config = dict(
    norm_eps=1e-05,
    init_std_down=0.00516,
    steps=11423,
    dataset='wikipedia_en',
)
Each number is 128 + 32 x the weight over its row's rms, rounded and kept within 0 to 255. Layers, rows and columns count from 0. Numbers have three digits each. The size before them is the row's rms in percent of the matrix's.

# v: layer 4 attention value, 96x128, rms 0.111, rows 41-63, columns 0-127
# o: layer 4 attention output (transposed), 96x128, rms 0.108, rows 41-63, columns 0-127
# q: layer 4 attention query, 96x128, rms 0.101, rows 64-93, columns 0-127
# k: layer 4 attention key, 96x128, rms 0.0993, rows 64-92, columns 0-127
v41 086:161133126106139133146119098144152110183149107140105096204081124174173149134109050118094137111129099116107075171142142149108167162113097145144136116145138099122157115117099098130134174169181153122207117083182187125132167065182144132122107143112141089117143104100135128163082103093154179139134119123145125190151177153072199104153122101098105148146173125123138091084141080123198120043113
o41 089:159126115107191136109156123087140171146068178094139125109146077114172148148122094155155143127107136107144108136093151087085136110123109127105111175150093125116088150223122153077171145148127126094134117137159094111188120133106112133161091132118095093085078122139129172164164219112094113093109201125165167129061143123094116044087151121084137115123135111123106120062148211153151144120098
v42 088:133157157144118104143150144171093106128134150101072142129159108067187141097157174099156109138143170130082109162108136144205113172130161122150165088142124160144132156137136060078146114145083146171157149186148120145159127105159124126130082161152112111148173121118162086099131088144148070116099168143122125104133122108062182113108156113130139157197099145146170056159091029145060146128175
o42 094:146150103135083126167151171117127211111152128148142075064151141185160125142149091131124113148108119069020145093108140140139152095126113127190124133096059082167167153137144153194082107105108131116074165084112129082138151137132102125140151115140084121102129110137191133112142153152118167165104205126087156126071100162156091104147162118141102138159158119166083149188103144104154099116168
v43 085:051113124162077114111134107111141153118116167125174100138140198214109107154131077126106133142110083118129215152164131128122112136125079116145113122149086089130157147086134197147133148106133133112067107126166179071120091101106128102116149086129126098096140170189136139127096108124123136170110101162163134192125105196186063178137115154132142143115162175111106176110172184141165086157123
o43 088:126165187090138139124118109114127110106152123096121124172084053106048117113121157167166118133170108183167117113155092094136061149104149103141169117158180143112153117115146155103177136103099194193159092150153093137054136122115105099124155131150109135123139176105063070082101124121114112098134089109180109107120182045136173141093133162174145120088165118093172131065149122128131134136095
v44 075:160135135135111149144138191166114122081138119124160111092136105067146134106122192147165094150125188132157104082074148127141100079124142125140093140043134114123147149124163096151152088127136136174130103172078109133132133106146123147106117136132118100192099122135122163103091176111109093069065142087067143109114078072074143090090105097146173194131044125125117077159097107133063158179134
o44 081:169093048167076069125088139128123070119159143135147129097176154159108124128075125131062165120141124092089103121119142147113163149120120134122136128108098134048130109130109125182105101124125096122101180103108108136109110139162143109058131121129140102123127104118173135121142132169134105116132000115108109114227076150160094162149120114167111116110126132134106126202098099103103143144146
v45 084:108109131079115118093082121096218156103158121093160094121103131201107109168105108126140165163117134159113122157167134161078172079075106148128129129104127076108145116122138181145146138160150175125140123073120125101097114077125143136110193125051092107090120133111093181138129168101110153117136067090135137161133134148169112101125049083108093137092158122128053097132151165068202112100104
o45 089:126134135152158127089093100068137055111090148140148145158122120085131125147097122131134176114142145136197096106145095146150110160121151131078134122136156188044076105163169092086200162138119110116192063145166110150122097128132161131108089137130164132174076170117142137154100127163179118128130029148132129112146163089113104093139076155122146129106178124063178092072100163132107096131112
v46 104:150147111130133156138138128086155136139141114156159097127099139125111109132136048135186129086201111120130166114154163083133130180142075142157109146119083134122178160122107109165155163129141115145168047088155182119088115116123095061106098126130113121135131103186126083105078092098064175124124114180165144187168163179142117135162143162150192148081138105145201148107158141187195111133107
o46 108:145126104103112155110129074147137111072141155027134157142145069178104081136099158144078089089131142136148130151142171118083052128135135090157126110132142104122130158124086195121109172124148151109154141169145142126071095134133134131161098114092175111062158138123084113115104156077093147088090107109194049110100157108126136087083129155127148121145138115084150111086161175184120210113113
v47 094:189114127167137113118109145143128156062111129135134146092191166133165125127163163136138155111136133160122087139086098098160095092085141171069094113088133140145100118123173146137098115141170167151095140118095125173091159126082159148128115069101177151142111139161090158175202209133049110165157142104052118110142040090130087193111132130141118100135126122150101132138122120129159111206105
o47 097:102133123234129124149134116077094072098122080141147158079116150091119137105105171125118105094161141141130196095188132159131114139140115161143135107186143164130124093079165128113098111122118110105155106154107208098124129120139123174113069112105133153160115209158171129099092055062097095134170069107078129144154126147156133172131110177194090146110108133138164104141115078125108096107157
v48 097:151117142132154159166150186148104114141121094158112151118096112091070159127152146154157075148139167162210112100068117095153111104131122134106080140108125140144168167103125109142127079069125061160137087094084169129146133161083127156083056130143162117126089096169169138102070147132087168104062169143147147154120130115094145147132148128141177149092031113118162159121143155185103163191133
o48 095:147110092133093135164080115167127125157146129110111158101152127162090107111105145131088138116138108105102149196070147111088136115144104141132151128127116076125152112128076172171084060141124103115071196105118146150095128158172131115131166138131133127066174054105146126100135142120090118079113047100098067081164092128158134177120161069125114105104089103162058147198154106184103180159122
v49 091:162126098096126098104116118150206139112147104142129115171105187152128100093086097124141161109168129150065091180159115098084143155126140187136113132116112132125114158194128141132103204162220143118127085078161156143050143140127118119122118122084159130169204133128085147148121183083095132117161117148124127115113127130160144122146136172168149105091184104143156076098158117147227157094129
o49 101:137099128141134145101176129091099144136089144091155169143098105098196143123127102151102122142130201123178174113155146116095099152135117099096092129111111143116099150136113170074117178096138101089153077153135191080135120077101132126143057103147155084117091164180071093173128178029085164096117137128159166182079126130105134112133164167082107120130155153083150126095173176119172153138093
v50 102:143144140075124120113125120095169131146171051101115102123103094146062134123094085132139099132151156110085095139153148143123172150140110114161132131150088136123167189153116130099170150158088104137152088111159160079148068099155107101095083198109021080122170076095138134109051121118159187089072115156167115153111169154131187067120119087130149133146132122131126064101147121139147136114153
o50 107:111110134054120146089104123088151142143112203144121133163097081153141116181125079147153177142116121100125097140094129074113144100104100096095125138102108094117145128180118157144158170117126105068122119103183059153113127165116133085139125142128140114089100104153132112164116232144152153129075084166157085104073130123108087068137142096038176134109149130151121146119157209105180110148096
v51 098:159135144132137140102108154098143154124153187126117121103141113130153130120124119120142156119169127104074099122166107158081141136161156173104159124080099122111104116090134134167108152178146150138136232118161116104150140126174165117091162132105121114101109120061114183151147183120116066137146082080097043134131134166097126110104102065065033101183166112113071073173132110108158144078154
o51 102:133151147152159081088125207112124117117090076207154121113150132117172137114082099102194113150150129124158124121152083156143167102090138138115088109136136195085070116199167112097227143132119120061130071086168127137213155138090117142119086108115147106177108131109117167157141106123144115167146096112128159148121130172131088088143071145108117172119154147115177142111084158105160120107152
v52 093:152132111164142116118122115113101149086133162136142141110164162112200091121137143122141167087157105116084127137118135121119092113118157130089132130100123120133100081122150140117136141146185200126119148140132093202084177133144133119177184078146163165132137185171090085161215176116095056171200120116058121082146126096170067176125120165148104114121166098147111105152090086123185107157090
o52 097:118128135195150134126184142114067097084147091119141122116116153125160144128133150109116075094128141161149162073210140182148081121138133138152113119163155168139112161080158109084119167113117136136183086180103187112132122101108129192120086108114151138194104208145141132123122062077138097160150169114123162179122143164118154132135094180189111148176152144077181097104113127111119106081184
v53 083:132103117150083146130107127112162133090136194187171087117145137163195133156135115108130160139114091126138143119134097109129109105109082115094129132037158069125081049029128136157121115142145160119180169119136156100056161085114160097076156109091196124109083106118097173125153122104075138132134105104060119207163110112112124073116118117085131161128139113145134152161146145124144105159103
o53 086:149133082188127075099123089096132038074084095094155129102164146140098131142058155130117134104134153168133100119141119136178101177130164127125088105146150174034089110152184109129161125158151150104156116156119158142146072107132127138072082113105153122148081145078131205095119070137138124157169053105136150106156136105147139113108077173195126095104118110114147100097101121136085124111101
v54 096:136072115124100124126072144134124141103148097120162127079182153203103099134173161089109160177112127160088158178147122083116111085149102180092122135133094122153129150099148200190112125105102117117080143102076150117123063147064170165159066090102158080084090133142110181110181137135077152124137108168157127145145059148147081144121145140108137091149148142131121114138175218116150118136144
o54 095:089141165159127120128075053127147163129106134137145161188095088088136089101134187127171174160157161127178145168178129111126115166137161179168108074189162153146156121121210137074135120120119172141124055132142169090094147122144132129168132131114128130129144175149121098076102112105114148145118047116130103036132177095138139168138146132087081121087135156181138109136092093151141098148097
v55 104:105123138143161078120142122110181130142029168107127165156114187168147157137110093163134101127094101182171133134153087172102168105115127111141177115188118126113107140156117141126136145118133157125131192150150152093156148169117164166121157112111149155176145100122110131204160126111206137165126156108169094096071108198134117170108065040102110112100128125111112199121159159086144143084119
o55 105:177153143130150152165147226119128179190092141172165162088116118081046155130142090190173117110168097103142131133062097069125121158119108102080161115139133125107088078071084149099144080109138099122135123104117118094152170076156136083143195133170098110101130125141093160154114137134107114114160195170088112162123113083070098152153131111108145126085097104130143145108111099148156122170115
v56 109:126159110151136076080128139095196153111086146100113133107119182174126134106098097152174116076188135154127160124157121114129141189107121124165151121206101142119142149165125143075137176169146177136134110176176133130134122091132083082131155112100044126188200147146083106169090116093165151131138128123158118132071141228172109140134132108196126079128163144149137111076120113108163131119115
o56 108:137135170102096183136145169067115155106121166116128150138106083097107144162107074167132089106181133120129133084104120103102128134108118077129146148120128125134098127055124177119114161082104084097159109149115086082091153080128094085143124113172098128120096209166099082166082142115084153128109166185141088230068129124085125105137120176133166160106147136092216104094123129107159141139126
v57 090:165115110136078143136088135108096131109133136161148092066205121181148121156160119081110147130106109072084155156112121098128078135113087123093128125099162108136101064034143159158142122146113151136129197147115128119114138073107144086139099111120156066107070109122125187108155075153065138149132120142055110210159072113093099110114161121064116106182120163155122107138115137108107093161138
o57 090:100135120158119066110113078085140062047116087113110110119153113138105118121082176131158140103140147142109097118148141131158132154125171138180081099190139167092135122149201103124156124169127171118130115147118100133149121124127103145106084136077067142171108165117193161075111088166139134202134048111138118078133117136153153112085087166184113123113122144194140102115057087093108078121118
v58 081:121082118090105127114089095116145154129152140125155122149143130163164106120107144134068184141105091124095104149161153162064124048132154117096145144126122093117070054145141204140147101174151138096128185122100086139071136126170151147168195108106143138074113128105091158155182167138135085183185093106124105093108163088176083137130088122091079135116170114127062142178119132085173117115114
o58 088:110132136150198109103131119124102088138122101145153140149102147088151163125135137103176144119114163171186119090187080134172114161136146132091118112172160179109076115117170061072185183167144146135172058138142144159165090101088155164126094142121169154217090164124120141144157097125201095157180121135146169126140153124099150126161081115138133153153173144084166115084098136109120058117151
v59 084:101125168153110076149135118192090103125091151105092188141184188153124142104160142100086108174082130191104137218107106138165127139144142146111160094170087156159124195131106140118118134117097143149114134124151168126145093163092188166165071126155200102151146103121131132155182095132173113150097176192176105108100098145092183193112119078080151100149128153117145116153134115139124159130153
o59 090:147144171147148152199158185140115237170104136151141112095105091134134120128173103181178121148146112090096174146105138063112110138147110136154123127145091085180160133113118170128099059104113147132104115104129173059136153108144114126189196124158081114098143128141114129117124157102099147127125212132076141113063129106102114134144199094108106110114131128196072155140144109149167097157120
v60 089:116112122085105104093102114111169167070174093076184126075147124165086092133098173118134147155122154108090148146132139131082126074109132096122135143127136085108130118150165198110156092154119163111101138118096081105110082120128122139131217128101065111133136153148093173117164174141130108108121083111085145079089104110211076089098083102134120117093157164142059076143110149069142108194131
o60 088:112096131154119095106093113086105037096142134153126124158108155102121130137103138107120175109134154129164098090162099146182120163122160127099149110127160164052112107110153078131138172117120110138177094148141098158103100118129159132079111138138150135206078182129152104124100090184198124167132000160128123125185117116119119140170088143143139136119167133090189107124096119073123061127124
v61 100:078128115119072090137126129214137142062141145105124112093170149138117063093097191122134152182160157185054139144159171132129099153160175152131144103109056152144159142175147156116098151160098128167099045103151126165068064129105114119107146108138105120115159176133115171069137166114110063110118105154143147103129157090165162147124153161136141139121149172082142065143113116154134146152114
o61 101:139117167155133119140107124126114131101169118138135092169128087132234089136155084115101134174157157135122163106173100131113097155132171146147139135092090124150170199128158115147098176081116157159112101135154197124093092097101145137124103126172185124155131165123065053145107101093160168144121025094113175131100130121137114118161171144155104103147237158116145097124158109103129120112154
v62 091:133083134095095127157088125165154160096171125100171140103144132177088079126113181094130155202111146158063141172148138128093114064139113166115102134098059095139171153139144192188122108108127133122077099068087117119079086122098164147112135116139144091097114149169114210100168201126093093115112080168112144080142111088168105125119095168127136157097145154116089084146158145116151119163101
o62 091:117116143164155111102081099131108100126132099148135131183083114114167100119140166108124183136122158143193138130203100145155080160140171171111142118134165165093155168152155098086136145119120158162129065151168165151092099139133174154115093133129184149169096173132124082077103104143182120136141000099144152062169152088140119136164148133135090113126183136103156136117126139125128076120123
v63 085:100122130092129110122130075093189148122102126111139150160099175187095110138112091137098175108125073180128143164183101130113144123131109143112146115166112146114099124150111164118093159103131126089121106072141142119092131182092119115115151119102162185077170132144097092165169119118118151162192115157166137106141188142221115171161113176135132076058211111128131184109159167123215119122108
o63 087:092152200117174193130175107130123147135088125106129157157075108088142132132190135124156098132111151172186175136155113112141058136146140114104123114130169133170116142108132124067135162120137143135177076160147184118124110110109150146184111135134159144126116165136061120141104099072135152130134244147132153147053175091092159116135135148095158119145134114083167122044185154166138120115108
q64 085:105128165160110137143141134148145134145151152120159085137067179123165157124133148109107207124101195133082214145122068121077172145092119075162141169089171163145121123072140108116090130197097112104144087088098164105126081130137170150161132120136116146110174177096129110166156059116084091097144104187163170134104169124172113130065138109145084143087111146085156079124154142116121105146101
k64 108:177194149144190122104193178121109113082103120111104107112099112141159100122138110120092156109105112143080097158176097090146105130064106062112143143113167190162154035100108116152095129168127160188128201157145144126122154100080093128204109139160132137121142158127109136167187132128187117220164101185091159132139137131085163134138106135129128160144148102118160113113126141136142151121089
q65 098:132077057142112130125112133105156116177070139092159075139133112112153077194161115106147123149108136090105175120183119133066049125145132185133114106113125159192159145116103141106137085123112138137149182160142154090148161131147148087163149116131178130094110105147134101065153094129170171090124122115188194121193109110086124112065112072076116158132159149102139144119174178136091113160087
k65 103:139186169129057101168178198138122102120120095124083156144144167197092166069134134150122071132095109178049076145164085148142178134086133113116171170150117159112163092114126136151134119111104152169157122160127145168176132093055067122153140104179110131093152137131124146161140067106130044140142099110128137145131151111095187131147081157137126134178132094108145175143143160110136136105155
q66 108:120071124142111121109106132114140099138133081118187167093163102179168105149117169129137091222159137107119124074088158123104093140122137128128113124203080134159105155163126129143096083150138155100135152122189182131143147128148103075071126116143140165082145105124141120116092189160118173068095093136146151135122151149173083106086186110078089170085099103095111121136139170154058149159053
k66 095:105123125182124134075148127126142084075086148091156112078157138136076076129126161118122140104139051154100102156122077135113129187136083139083112122136150141140072111107171102083167109108105149103052090150118119155108130147067124105134171133134188093171111169078133139180119178169174121170152070114119117163118197135149138078139108131122147150177154114116182153113109176069148187098146
q67 106:141075121149182162116110085127109135114089140129178064077078110105161091195140123096096179171090139103123122105111171105154140109057067078108151130160098127172076164140083119188144088115113173121142138101097131128135077039112193135117160178128106117101133109153147085102182106165119142101084120125139152099178139094170100126070175117128136129114127160148141134123128116102133064164114
k67 085:131125200117121138104119164096096139122092147085089102053084146136099103135126135163191117091149125158080090157141096082129095175115119089058172105171150163132125124113108125148169139163166117152106151136148138130119141104096079134101082056139198142113114105107067127112107096103119129131092157119096122167089190181131108107144125062089153140127150190128115110044131172100127185077106
q68 113:104102137102143099152172135163144070107209084133151136141140133109105189097092209136192096178101166134137163124146112167155124171150208099142140129157099073110165161161149067133115132126136117165138183169081111079183131142160159114095148187139081100151105094104164171124125119105110089079109081134125162151174110138083171148116189132140084123147084106135126150162085126130121109154116
k68 093:150111074167195113086095091127131121103163099113171083094148124115147048148105125111137171138164147099128148095043145128128126173111115182129051074146092158112092093143163154092114117133138132090140104089149122172128108125178124120155149129141115187057054119110149126132154183193085144139134080119146176130149143146201076118152145121082114138098137148077131096129090118152107091106101
q69 110:117197124110124080098131090051188089103132111096145144110161161105149090080126110159182151120096124103089129139154165037110102173159168203140116114134143133069086084150185117124186136172192180147135117111169123088131164157087157145134073150095109113144103107132105123129155131093104138135156117146060186160096123125130101077142126120111121127182147125127126091114117171153164171129086
k69 080:149110070115064097171114070100140128091157158137225135100146173155140082121112163147115108132115144125109104130038165141126170149148151119125091087133119102058109099101191178117105123121091088133109123122132087174097113142104057096103154117161117136112060149147135116131106125178144125172154035082106150096129099097174128133173084153100168129135130138134152169151088166099142086117132
q70 109:110188113089134092136148129097172066122130122109142217115150177095114188077117147159213080141073132119104147147135137103131113170175190176189098112134107159078141113134180119162150131149178095135129132154125118127142177156107158147144064132084085064167095075148104175127179102081090134119107109117107128112107126149110162143120102083103100148155101102120093129140125171144164191113128
k70 086:124124037114091121148116054124121143097156151141188157099115147171134050099138138129107121137085133098090127125050179170097151133120183128167098095140144085083126105087186186137139114089085089130128106104129134165118124141119092094121164108172089140102099157167130123115103147141128081146166049077082157109144077069169137149168092154125136103148116133131111131183084158129151085148166
q71 104:097154148143151102113197053094187107099148131105135129166075135194162166144133166141166109129126130118106151150131182090165137095107132112134141115160140151101120074103174060117169093087068159108163160162085132112132143078120154112124136159061112106122128095117149120108091084109108181102123089148121163175129102122107140161075050174141097053104116117129105142148086193165123166155162
k71 079:135071110127106131157139063114180097103114147109174145084127112131106071131109187123160122124114173196190156112101141105094144153117148121160041126174125105085125138117219164090109065155098091062123092120120142181133138124128121106161161091113168115139130142150172164097104127151108113144141053112119189126130102106146123102163129149174087130136128159097086112145148190099158200154114
q72 124:101184134115096121137155059068180065092118139092164125090189163143153126136151115107146119129082162110119108149113176081164067104122135152170094120120151160071088121183202103112182113142130171104138079152138143127086148138097152115127139145080096091137097130194179094124132090085097194153127088107063124131119099099112078118094072104090137125112143135154103098117107123130174130176158
k72 083:118122117098053099161150085108163147091117164104162161107139142158120089087124136104098099126125154116103141140101137172146162161127187151131131152147130088046142134105212155122119101074068139107138109129114140166113142162143108111090165105157088165134085132146120133148075119159112118169172048079074144118116108099171120135189105190107144120126127118149108136216075203141155108123183
q73 101:154123116117135163114105123125129143147130147119109136139101119112171066183105085114163165134136082148152171110120136114066159091071097077103151178178146130123142089102135115121147080089094125126150110057093130089103148105095085098111162084121189094149173122133198056111092108113059155142060089115136169154158150044104131105063150148155114106124115182119133143128111098134101100187157
k73 100:156093135164149139172097132128086110122135099118189085082140117087123057110068142107141156119131099078142164096074122118111106066164112119086109159153104108100152154153204172114084078123152086115128144131149093093153099138202121179120087130155156104181072126157171119108188124199165167160091133134129140112116129102114150113176147068097122169105180184118141145143086135107107121173098
q74 104:113090104116123102171140122156037105145185083172152119118102085138138212145116173079115089149190102075158078171159118175114122156165152138120112097144074124096204114165113162146088117110122164128145143170120071213103134118154160133108135154205121121177102159113140150136127145130117089139101128174138072102152099150125181139135152108151144179155107119127123124119093078085140096108108
k74 096:108139134129128074110137095166102123136117147110150150159152160096161153137132085144092129179106189129118103159119134147189149188076116189156102135138119120165095130156177114120160049132108157187094147105118120101161137102081158158151158154153132180108139134083087147117044079148083098173076157112145085133137131132147170173096156134161143074145069167085155130160119024145150120132129
q75 111:155130138117124146134110105117105100111142160182108059180127147072178068095155127081113179150086096117190138094121086109176111139153116087122208182119116104123141153209140064136169165079103124127155125121131128123127127212133120204104146125139144180169142132084099113083171118176129105099142107116084159060127129123119111094116139140044140115139128087094163122150111102115127094117121
k75 114:133146186132098157156095058090107161101095167146132144099117126101132117122203118082119183084131115122114150163091122144179069046180152115116166090077102125125125080059090099178163168115155163169144155137100133151123089117121129124092097150146101145146110140203100110181150096088123144096147104138057102099168102116119091128126110111097178132096149097209103113136134098149129079121120
q76 104:163130154114107157118154165146148122122084171079165170086053138126111145128076167115108121145189111107254090136157115157099179143156097120143147080175140101110138149135101155137130160071142112094130155165156116109072109191135167155106149114152156140126169142139055122175144187121121138156127129157159122109093117106171183141184111112101133178081127102104134095171130153073134169132094
k76 103:146107093209102115111162137118073130123157150124116074168139150115131105161119123126118122072090105112168105066065108162137102178090145161133146127095129119143086108093158134159119109179115140132124141122117145124154216125092125131086156142143140187125098109137203117175188124145111074111119122146097048107157146099108166092151145165137214123115118132111137181028123083108093128149110
q77 091:151115142084106144147136143154173132109091108106135182123125155075092131066144151178166159095140165176149149135122103137142124090158155132210132087074132107116147189084135127077159153091165105136135162144176146106174145195142129165110106152100106155112157152094056153175093114080105113106205159133175084117143138129146178142228128127105153138113092080102138156117162161130142154086105
k77 085:152137083140153110137134162124109151124140130079134122111085123168117166148206145153185114127143129104125127090120131124153126190107141175182112027087126140140077111075075089157138115178132191132137134120052095222145201096142143088121158172105120160101128117146181157128177156125125092101178107136099117143156144146141095114109149121113141131128085058167124077095150122134141082109092
q78 099:106160138098165186098104119090128086141175136089126126107130092172103193243141124158103113145156150130092108070124171114151109098107120077125125144118194113072153136176103090123103144122134132124161134092114125150110063138116122082133153208076154125109086133132194093098122107127101181096141101103140119090156129084107100118078076138078123109064143094130099132111101168133140082171158
k78 093:107119119166131140122080106170117197140168153105118108123113141140159088174134132132087169122111078056146184106056130175145190137071056130129139101146142099143155133117158187093096088101095044093109143086098126100129111122157146131119155134169132210097135165070123114100126158213077147152132119129088160121124110118163119169168116143118085071078151159122159102144147120125136130153123
q79 101:090160125131108054109157118122191154109054086069141181165124126113110149128132124195149145091155166150116109136169163110126106122104148181141098097071157170163096147096137100097115162151128152138105115152162161093163135104118116091148124113075113177106160123126111115199078160093165181167167189132148142130094107162161139067174083139160145055108134122130125157091169178164140173132135
k79 102:139125126084137140068125178090204104117196095040119153097133121176118191156133168167137064127162188143139091119164126140151176228125133176126087128118159156096120101122072151096118143141098187104107157102142111183116165101140123090102185126110152123122138136100171096165114126088119136141166118090181123127142160171155145133093122162139152123141139122112119068111131141109147190079106
q80 115:179151184091133058121117111083113144139104170119096135115116143127152127074128084189118091101066143108152100166103152071158168140121156125126110157132146097109101143145171122155126138088156133141102128129059067144088124112121132178123140154077124158181067163141102135187131155100149128159150176085124078097132116153111116134167078176143179116108135189127144098185064043180138152103121
k80 099:134160099153083196086127046106108077149130149183144113169093083107114175177116106128105142185144143154119159107153108173097108125140116105080093113058096096140147134126134117136163081158135126163104121152111137073102063135054140052145110150134178142098089145158143161123122096112125148091129074131165113169182126095132206086127127152125133089175166099076134132088122152125138088132169
q81 097:165140115144120115158110173182124112151167123096145159180093200143144131118092116108134090092122167151111176154161093194113141131069121068132156096183144156138102159067117139128134159185145089198122092138101072117140095145164097164163101070156156096111133116088124079119185078127093110132137112173135126110180150147033164140157113156130112114111152083162121161125139167104080105094166
k81 094:122130121161183161104130147051112136125069181114140096068111144075174090142112114196101081165140134107114161071167141143110083094125132095063117081086134147156169140118109132158106088127156099170078206192156141146093090156090099110140102137148134151121093123145102098085105157127162099119137128083087125112122144181151126132133074106075161125130116117128122188083147177172108100085082
q82 096:158120141096146130124110208180118133211219129171124116181125132130121119133174140134073097144156115120125110108133071160100119115128132096162162126163168116124171121119080107118043129143119083124159157121172122167169188156135051103131187089178179094150142130113132120147150141118112107094121130144187128093107150122105113106086173105138063134077140141083172157107183118078119113097155
k82 104:108140100180224140075111040112089127130155182108137090119072131111172050159132114138115149167123137142156094068052158104108080162119104112088088055074118142149136142118147156147150117153118108063085139170160164105120090136095131118146117149119149086121121111070134144096155150138115154122099119102068096157115168160163162105100125163118168136126138175094134114080158110142099118122085
q83 104:117122107146149150201120131136143095149165132099123199155121110189132157171123143135145050140111135194142133114103117197112189083019137151094145107173123145194109174123123105112076122157159110137173108131057138133114104085151183132200145090127141138100127125157155106126092141154143107095119136093194145078164141144123192151124133154164122153120125125111129145146160155166092093087156
k83 100:115137165187173154075133140107176146137102105112151092140134135087136094132130152153131126153147101116140069107130099097069040098157081150103126107111171115146133135110108110178123126148171145140119112151228138135144069148092100127115111141147145121123109129100111123090143146090141111082159185214090137129090175182162113101107174110111140161148178179102138069070192180143115171134084
q84 105:123145131102164109140133158131099145155185148203058149164188110117128159091089154149104104075139141092152138113125098122165118109166159095118146163150115079110166087154146114151048171064105063136130156119070098120128168155191069159114127152138129156184106141078113185144143122138151025114119169161121103106087146168069125149091136157151135136119108148124142118141087094138110165093131
k84 124:134139143100082187143109085186134175165165129120127167102078110122111121129183096088158152135118160184131148157162170138144157128110175136201114134151136149169142145139109119134193125139121129151200120054103129100173133089114143119098098151092114082152214130129112153124079086086121119091114154124148068101142078107111133205097126118192087108112092139174082112162122115162148134184167
q85 080:098085145154144140119101157137102152168200117147153056120124147135158080134141170065097210147208073126100160112158104090116111128164067133109155129118130098146187133126052185144121082073116122118175141096174155126147082128122136128115163114174189135137158127083085073096136133163138098069135115161117161163145112124112131147142188108134114141157122138092156159113142096100080089128080
k85 102:155139159119173137127161174143092128128078109097146129129077125120154117101148157171126110144092121101134102128107102084129073123143125097103166069080130195176135127122054134154163120133174103120117163178155166085135082141122157138169125156098140152117103091106149088123153152114153148161094172166079092136123134171102113111165080073071125164137151141169147161009196136126076144126069
q86 075:104092136147189118102163159163111154153186105135137111119042147152164090118104155097121179135177075138105182148169129121119181162122079110090146184153091093142152121099078136180110114042087118109142158077106108097138105114166126098119178134152171161147138104062075113105140148154177094051125098144143186177180147139127148164123150118158087118136149127104120138169107118124086147127103
k86 098:129084151151181173084158183190099134141108127130147129128076104111116104131150169128138114132109120114167124082124096048101066108110129089131114110112131193179120154132088132164146116173174102114113145162179178105139146114135138127173120136093169098149176109122140090108187159123152139152104172162119096152116139127093118097128092074098094154122163176128141109042175152105068194159048
q87 107:119153126133171122064103120101092120103107102133125123111126118156166100222134108108091148134125082133122077087137145113146108131061058114085148166137152122113078094160093124154131125148118219131160115103149120114085131127125136059143171152121167139141099110080128077117166171185137150112103102139082212140147123059126107076061116123154143123113199143120155103084124137110115062149088
k87 118:071111172154134148045104086129146166137086115092117088139126162103144101170113159125116172108130077110154111111101120099134100097117048139090111112114137118129142129167116193112130132103130100107111140136183151080096113153126143140170154137127170133145104149102097063113169162166090155130086177167130163112075124089135139126138120112101132122074204211100199084059142113123101147175064
q88 095:153128139127137136113125154148077085134151101113131055076068121113148118142132178081105140124174087091152102177154132133145150180197117113094139151151067108093126156192097125167101137050113136139128156147102023167101102160158126168128163155165144149146115134128113136109180126170201088085093077151111131123187126124121155130146111106089121166155159100134143127187087116078112109078123
k88 133:121110142169140181104105116149054224170119178165088148206127126092133098175152126130081154119106087120123125081128098128107100126097102140117150102091138147219121112101064106141138139096164096160138181153160146081150115113110166122108101140167172163101143141074066094117138153192111104089119181146118119157137118108103128127145129109119146109116135151092189190093186134149094145147082
q89 083:126126113097157139157092136144087070135167121162139130113119115122118159183107183112142168174153095120156127061095078111153099084191130078163179193141157113071177169203114128147105127082134122182148102126121101166138083165134111134073133175145116146161085181143137149110157121172117143074148107130145156037141155117101153143095145083103125164116126087111132133081141134098173058139111
k89 081:101130107170122098151128083140113199119148180127148104157090118124149109126180103119060169086116123062107141128107148191207090135073128048140131107088107144156127125114144105157109125108105110156153143120045117104109150098162135130116166135146116171125137146093095083154154137200123133183099106154082140093136108108138115183155102082083158109104138174132154125200087073171121097182127
q90 106:142101101152119095178114117127156128133128130163137128103146155144165061105099139067150127144105112099113124151094121076113107136094082149108157168180126151152118060131141188157150095150140146185142061126134177124110202098108111127165161059147143065159111116151154119114153125166086111144062150141059192115086154150137079145095195090182128159151138204151115081100148121097130136153112
k90 105:152115152102162129163188121114127110090064107157057132144139127080145135022069128157112154110115163143119118144171108128117087075193152046103156172081084159127131137172127111140100171099135132145142106184128156110111086153149131166163102088085110120187090090137104092145148124115231117202120143138115133106107109112111150108133094141092136158134160160129121134143069136159097145131129
q91 096:133126151128142139122121137125111071116205148152122082125120091139129177162123140144090133173176122145146142082102116124183092104195130046154162153100147126109150156199104110136115160066144117135167140113124088168145055162129115153075142200156099158136077160135135142118160123178155112063168098137145104035161116116101141140118128126075131101113125076081143150113087168151179084108127
k91 093:118177149143117119142108068121124204114098206095126118171086093142106117210191075124077166096106085110128097163130156139194097158123086074135110054085112177160137122066117111135126124124114122159160131147051160087080162077123157126145159165122106166104146157121107110141120121166084168136131114139112116117173109126140095156160130140113113110098129129145135144131152043156158077144104
q92 095:179066103124140111173069139134200131135108084108207199075105123101096156154083177166159131153137125131142135131100127102095113118123110148174151140170138146091150135112132161130086087146154119176119073124163156113143134149141114080143167092065138081122163143148139125162093109120072156141064174169105158116094133113150142088171139087204148164098126105136106114087198184099150132137096
k92 098:168068067161180128130205188163113136071169115125116141129100134128159153075095156176161150091123186092121127056107126172148149158111127097140097117081103131146106107123120138125083111110127128118137170130073134162124194088164136127098194108111147164143077131102160110186187196182147103190148123139086117103153135127122151152145119145122172124123143151103139064150081116129105184155103
q93 098:081150171129126123152110102108153159142060178099105182160109192128129094061117077148164158105099157150069174112101151106119131102127102194153130104092205143154100114060151145164177144162151070138112117087169171096137160136095093156183065118118122124060156106144082156142137117140127149148186126101122128134087184160110119188153135124147103138143153123142097133134146185178146148103133